{
  "n_head": 2,
  "attn_scale": 0.294,
  "decay_fraction": 0.577,
  "doc_mask": true
}
Each number is 128 + 24 x the weight over its row's rms, rounded and kept within 0 to 255. Layers, rows and columns count from 0. Numbers have three digits each. The size before them is the row's rms in percent of the matrix's.

# layer 4 attention query, 64x64, rms 0.397, rows 0-31, columns 0-63
143:122123103132137089154164132134132077110108136151087118099101141112137117133082179153138120129128107088127155167126168124133168129146118104142100142093081102138104096098134131138154128089109124
093:135145169132147166116094131136129145136160127123153119149137128143099163158167083106127156121143139150141104084084085129151081130088130149115143123129189136121150130153124125111111095172139121
073:098086154151124171089140141104094124157163119134091106133155096092127117128107135113170131099163174149096103139133113121124116119156149145105138084138142152131137144191151130154118133140134134
106:113148156144135164112097144123128176113156120127170142155153128134137158131167067102109138117149133156156117104117095114149075103109166136128147113138178131111138156151137127137104102167146133
069:177149100084145086139111135165155099115114142109124152115136126156155105133142125142128113110117123120136110081157158112139176174102089105174118105144110116136144106090092106105131132114152117
122:143148130091103076166137117132134114111079146131116124119125141123159108134088168126108100151104113100147127154158161131129173133155103091160116135084083106118126111091106127108162136101115122
059:177170142086114102138081121142137088119121161104107120123096161138169102142158152118123117131106112107148102149134170149155176178117122111175110128133132136113125099093121127122144134111134113
103:140119100091139098151136132110132103128078130128087130134100169159127095151113159135137093133096109096100134122153150139137174132130095091151090142126081112147114114106133142084161134097118103
112:175170127094115103152132098145149092098106144120101131097098131163164102149120147147132116155119120117144125146122176147106193132123095115144107135117075111133112084120132132120155128094133117
060:133141107142106080165166121137117127130135127135125138075091122127107142096092144196141142129119112125141162155143154125114145104142103118109122166092067112158122107095133135133159149097112119
072:073120114094154181136099117096148126147136094148130123129145150090128151145145081104113131143141146143167142109094083110130069121131146104138150117139131090138115135149127134133091100167133147
088:135152123107122113149121128124128074105087151136088150118118154123153118140110167154119117147110111101121133156155175144141189124127108101147105133101109129142149090097143121112146171069119102
060:172169108129153150123179112090175108137105124133143138116125107157158168092136131126154092142135116132111174121098150109148134163145136130110166089129139134119086124125090129118089102154144135
110:138153103100125075187132116144134105123105145134087135119109154146118110133101171147133114138115100111126135146148166133130184142153104110148101148099086106143126082101139115101146163099116115
120:114108135165142166093102156109124146147170123135159119138150097112116154106151091110123148111156145155135132115115088108137072123109167152099150108145178150119142157165129116142091119161142133
083:113159164157138159133147134121114135122141146134168117120147121135096181156151103111131154138140123157156135117068104137145056128143137140131140099149183149098102128159133136135133135173142121
084:099108129162116111128131152100102128162149139137088123097099122122090077172125138137109169110104148107162116108163127115111120113138122154110083140081163103147109124126112134144144181109112100
072:122149128179156169170171112120144128103137099130138139135122152140148166131127134129129163124117072126147109068109124158107117128080131135139156095133169107146116166166132141122107099127154130
075:126153180104156160133133135142130155120161136109104132104103140109147137117153140174111102100131120102126140141124111130166110150161144127141153165071143117097110132122163168130150114104166186
076:166147124136162110130112162125102083081158117155125164107151101135109113129124093131118157137142089162102153124120114104138068150118119111128133150058127141083101110138129114105109138126132129
078:101125149127102112109099149114116149139139124105085147122113148137078095115144123045145143100131088137139120117151118128109127143146120133120141106110123118164155145118098085196141138156144149
083:155096126141093128144196117090115148144102119156107107110149094110167120073118121137138112136094119134143148166106117156117115107100099146118148153142120148140166149109179106121129116092109120
078:074143098069132121099105142120152170176104126148123160140158100139137130105142126129145109132124115119119132100082137149151153119158096141081122133126145150081146153126123132139122182149100130
065:147134127106148131122127065115107139118144141093132123166117134140078135180126174124174098160116134148174124109116121172154153106125124121127108148107133144117136100158127076147130109163157123
078:090124149144156094128146110158093129170137161151097163156133126104145139080161119153131155117080124148148157151113179099152119128117105135128136115136134152120105111158109116134170175145148116
076:137078134111101096094130139148124165136118131088124123162130104128119140197163129126150166155122128111174120096117129100150165139122142146114124125144145105120124115135134152074160086088113127
070:112153149161144156129081138130110132115109140107103138103114082114102118148152144147149158128153120106116172125164153121166164102112122147117127147128175117114196099151139122152181118111121135
068:144136127145142116109116136121138076120160104098103136141159126109100161165116117140120114102175102093171074140140158170132154110147130147172106153127131132135128103100145166125145166117130089
087:148144127133116130103107134112105124131157171109091095140139112129123137115101156109145166130138131097091161158109109105171104115167173164132080150115135081141110113122140137113164177154134138
076:127123107149138131124146161135130152107129140120140086112069133089101121141103169103159107094124117118148144128148146108138146151062148155151106140142112173156141170129128159124109092169136116
088:182170154111148136159117062100116158159075059139115146136106128140141151137143097120117144106113116153130116107124147095133170140124142097146145118128136118106134135130114131084124134139137105
067:097105116124120123118157138066088109124125111138118101093148147129091167138135148116164101080106120143119163075135100144096086137124151125153124121134078090109095114125127101115122109120120127
# layer 4 attention key, 64x64, rms 0.402, rows 0-31, columns 0-63
161:155142110109125108148131085162123099122116131110078136111118147145125116127087164137110111125086150121099119139169164129134186123132068101144136136114092103140145113093149130119173164111133136
070:155108127074145111141121089152140118119125092115086146131139134098143126148093159126110111121128113118091128138141157147139191123166087078110126123105068109138135127110119108109147132091106142
069:090144068113115103108130148178078109130148122124122099136139175144069130109071127132135156138077129135119147121153119101129104099135097117132121106103119143140129135091115143104123143155120134
134:115110138147163156105139151096129146144143107157185125143142092101165147124153102098155130115163136144167129096097105127130085155144169146109121103150143139142127171174119109136105096144126114
059:126117140150122163094167063144116090119103074149097106137106122134135124123129147127177130107074129111120109136139134152131170136118162121127115110130128147149138178122126177122106131113086119
134:164151113116117117147121104149127092138107139139072141095112136169107111133104165134134135124080149108096128137158163161137162139101079106140125160112111105142139106110157153112180157120142118
068:142167111110116127130115096140133103149087114104102143109094115131116155103086153135149126169090136124119121093126185121160188125160086126125144129109099128134131115166102136123161160111141103
112:142143128137098121141112108146127092130101147102088116080114158129129123104094162169114121119074154092132134140163163122122167114114078128146130146109099095109127089090128126124156171128117132
122:153144094121122101135128104166119097138113152119073132126115167164099143127107150131131111137078137114125121152174177135153164108117076102147117150106138119137159112107150151123173158113133137
056:152126138150134101148100158114134146112104149152136095104138134149186089113146118132102122080123154129123162166155163118145130109121111141165108134165151105117101091127166092149143158121153166
061:136109153120170139123123155132139153120153124116131131129125120130115110167178144129134093168133133099112162117061134156069090156121089108115165106115126153142139127134138110109126066136117107
117:153149098108105111161132105166149133132125160097082139093129153164088094125131164158117127153088138109112118164151166141131172114127093119141126124116091098118137113103138140105182145119119122
080:149134137091119122142085089172138106132116117113101128160104155144102126149098155106109127146113123081131135113130104178117178091105077126107102148133116108104166112103145154102146149124120144
120:159131107117103120144112116166125113112115154104074136115108144168091105133120164142125129150076139093117150153159151149135175128116076101153123142117103108131129094096142151126170156102129127
148:096108153141154164116139156099127167133147124144180134143142104112159126129162098106145128109171116158148128116098087113121071139146173156107125103148144144127113162153129100147088098142128130
085:086116115113146128103137170121105133127136083155186103174147141100157163126121095111120142142197094136146164107117099114118111128124116131120163132147157125114105137137137117150117099145160158
079:138101140139145124084148133089143164131112128160164128128106149142158129095121168135132132130127113120148172172094132156141102127143172151174164107121107084159098104131155156117110144158144145
076:105083126146126134130122105075143092093150107118175113131136115151113098119153116103139145126154149132133086172056106111145076124130180100114125118160106124137117128120130125131110121146107128
070:157151134143144119129073131070101122120147149148147138114116127154104137144122088103136114135163147124114116137126126130102123161142149141101087138149147156140121114169081125125126113138055074
074:130095148159135136133079105161150183132143157130094121121127151145099126097172133101120095084095062106149110157136128139121139138119159116127115143151132117155105120131135135128094093118086142
079:137075119123117114149139079149101147143134113146134115145136061135159103144094133121157128159129136081145127091132124152133132128111176136159184153097151120165111139111105150131128104113101113
090:129146141124166112137118120181161128120130130124104145162119127153126105108132185148116130134163152141124074118177118109117100132165083138153137078115114114148122068140106117104134153134137157
069:151148135117131139115136142115133147115120087098122128150105150157149144165127126129127120142139129097102094126145112130134142176134134147189091090114145077204133134128148110090140092115116093
073:124180110154104113125167141124146067153146141116160137117122110075163136141112110123106140157120129113133127130123135094122105112117138099142093126158174114135113192104155161141131111110129087
077:129098111177097135115093113148145152139130097114156120119129138131091084113080152072126152122163123129091153135132091132139120089140097131183102134109158129137089112139153149144116117151135145
081:118152123132141112121171090107171093141123083117150138099161123126122143117135130127158123130128108123109153134151128152098154094096133080178119134128107154131122144134094155188103112186141127
078:150142107100137098122180159136110146086142120137135149117158157159112093073135091152132140117111117151158100154160116125067103149149157157125121110092156117157112122114119164141134108127125126
072:076130168127126130107163138128081121150193184146144097141119123169153103136133098115121150167117151124106172097119122094129102117123129109129115145128146119138136144153096117178141118136134144
088:100112133119139135130146146142125165126151091174150143134087126120107205132135091153146127107142153127179159111153124137105126134181131143160113184105145142130096102123116129144139128138100136
075:109120154109088128131122154110171112131131118131129102127158106112163113145110164141132179143089095133141127118110154144154116085140053114115139097115106119121099124151109104124176127087140108
083:095144099156155143113106132131100081128158136131164119116123109139182105074127145147165141128130138101131081122120121145139104163166150155108119134143192127144139122121135112129089146148145169
077:103170139092140124158132151170138133125102162122138120150134152047129121119113116151108166127128137083127153187097131131091110105128111132160138138144096125142116141147128077102121131105125144
# layer 4 attention value, 64x64, rms 0.496, rows 0-17, columns 0-63
077:106132137163140111089150098135068133132139092121140130159157152115167138129143142120120115179156107153159131108158159128092132155131093118132108117095067135117111134118091154104154107119110109
077:149154169088150170167124094132134109108128108137188131144158169121118109128122150145132105101185112120130147122194116112126146128148108148133088121127083092149136133110130146121146130136110114
095:115107116122160118124149115148118187097114110157095118158130136117143109133134136118125119150153104111140106139168147100109139114123104112121148072120062098138139141092139071143147126082146156
079:151180162136141114151125140120127151131121110121110124122088169123147081115164178121126134120177085167129135168103149113152146115104126110128097101114106127172097132135159127111108110087130140
086:155147099121147136148120116130188114110116080106145173135115134158148141176160105148125116081132121140143134095107123138106145110118089117101157166080125132133115158084107131120130105133144167
078:114110120123094117170130150115145146125123161113173132132142127097102152161125093086115175156111128114133157110103158152136136078144127088141116128161126124165104167123120153098137120137067137
083:153105150115154145185146140136112154134128119124115161097114095118140133146096137099115105143156097153117110107171108153145159168076090128124123127102102159144165083124171131131122128121095119
080:137159091123149115087098126092102091155156109130121099133115116117109150135135110105183108148142131130137096147158171155173107159101109196141162114135146130099113097126127137118134134138149125
078:135113134142102142161153141126129128102144148101101077129118110139168160134117124116121102085134101095168126180141100129129086155107081166138129124150101129129174131147079122099119128097114115
089:159154143116160173123068149158155145126161120146126166126157124137139142159120098161173104145116103103161166154175128122139123158138141146141120106128121177114122103123084118131109150126143117
082:142131148139149128162080108105146150146128147138076139117148154113179139137164098130131101149153153131132125166125087098095168147158125123121129124133138083161111119138104191135127130164107127
079:136129105108115157116129148113112119152133121123134143107068133133102182106149095153120174128110170129125134123125166069100095135102120160128150151136136140116144137083143198146136136135119123
080:177151157149158124123121127176116127131137111097110135125138108124147125202095155141101152120107164143104112084150122150161119144127153124135161113131117152157128128129139100060093138120139121
079:146149117119129184132076179128088099123131135130122136156112128104128100109140134142161127107153121130110115097141115108122125136135115077204117175103123133102157118150113122160111093118108115
081:122118139105147122088126129140100103126116145124113145074124165132109128135133106151080150111159107116170134093128169101130123157131113160155150124119209097149139124088140115135125112164125155
089:149113096136143167103104153105126126115208086117112132121113127132146117140133083104091120148121104100132172116133119102174119134147124132137119134087108070099117138149118145164122134119115101
078:097143114147168122114144154148135119131148092075114121123146156106143110123145139114189123153132130120127132143151158115100134097144180174146145175132133114118132094102147146181117121150139085
079:102169122117161105135173123179125133104112140149128156141136143185103134102110101114129122112122119141156118164134161114126121148147143136155135140113114147183113122165160149145084143093145079
# layer 4 attention output (transposed), 64x64, rms 0.392, rows 0-17, columns 0-63
083:139119153133143123167115067102139131141061111119143129177134122152098151143167092134135126124112163119109078156094115150140159140143149105122141122135147152164133086148135125120106137135147164
084:136125112100155150105160060154139106135073115121114133106113151162099164131148150151132123118160136112131081122113105133101089145172129133133147121108139118126137117122112118119113130098086191
102:126153098107136163115108082138101136150075116123092132154143143106109191138129087138117126130107172157121132112110113145127145139110145110134101173157163159126089119150154116086104143142119126
091:157141148093123123094124081100122138158082106102138144170109105094084156166133114094169149139136112139142141132120125170104121151143143110129131166085112092096150125131136104144145097125109109
104:114141128144168142108124090183149130071104185128143115158104152140097111146141177168127140155192130159127125117141127114125100143112137149134105137123155142120137102116097154145135143148126112
089:142110124124081134150120125113107165150105109160164106128147099186116080096148162138151140119114158109151129144171140164083129102098124101104088123137139133127146155134088125133112093112138118
095:146158155136137178128155087103114097114103124102108111120106133162178131174154110147123148149127119153093118108116173137137111147145146155124115171129114125115127145088149095118093111119178150
084:131148131172161116120143125135142136168145109144114109103169132081170113140112123147128130143162130123111142197094137093108126107154133143098150141117096122167135096147134112174124150141175152
088:134147082091114145149135101113121122114174129162115124149164144144152161058129124122078085137131143152112096095123136133131127107149133138138135124109093150124119109101120120188102106158127154
095:068148100095140113127116146127171108148122147160121141117143149130119147111137176143148161089173114123109104133103102119151122082146169126093155163116116148124112116114160087128147146126141165
103:157135090091160156142154156138129152137122136116138164153139144126049127124162114136164121146177122101105093111103166136123150085146134130099137123154077099124149123114134117112137136115108133
093:099099116191168106132130134143160114118194130111120109134173137128138076141121147156135155117149134150140134136180131130103140141147109166133123122131135118169163142106157105145105117136099094
093:119142141129146173125145125125125126130100155166103131129066129099120108163139122091116131120104146134114144130100128112167101127138147122140136184084150156171111144076095151120142143103147082
080:133121128155109087125148142157110104131116116106063111149122156134106132141132135085106146137156122141158130116125098131172118108145121171119103077116108093093154105102176117107142163137139164
095:098118109162156102152133119151134083095136126109116095098170111118106137143106126160155127109156125129118163150151139163171134095169144119130139139088145099104124137126114103168135129066134095
093:136116095148108104133125172116131168125081169122104128124143121116100133111139108145106149090162140100107103131116143128122110107140105185141119138147123113112173095129155058150125165153132153
085:135120103140165074106088146147136122165137116115128105117120140102140113144145148132165103134130112128130095157099126136136148114114112161148145159134143076171114160170172133147166166147140168
088:113156116086144118136127075123124114105111118112136132120141090088179104130133153132155113090118107153148118123124076138134143126137059108122162163115105131132115140083129114114160160150128163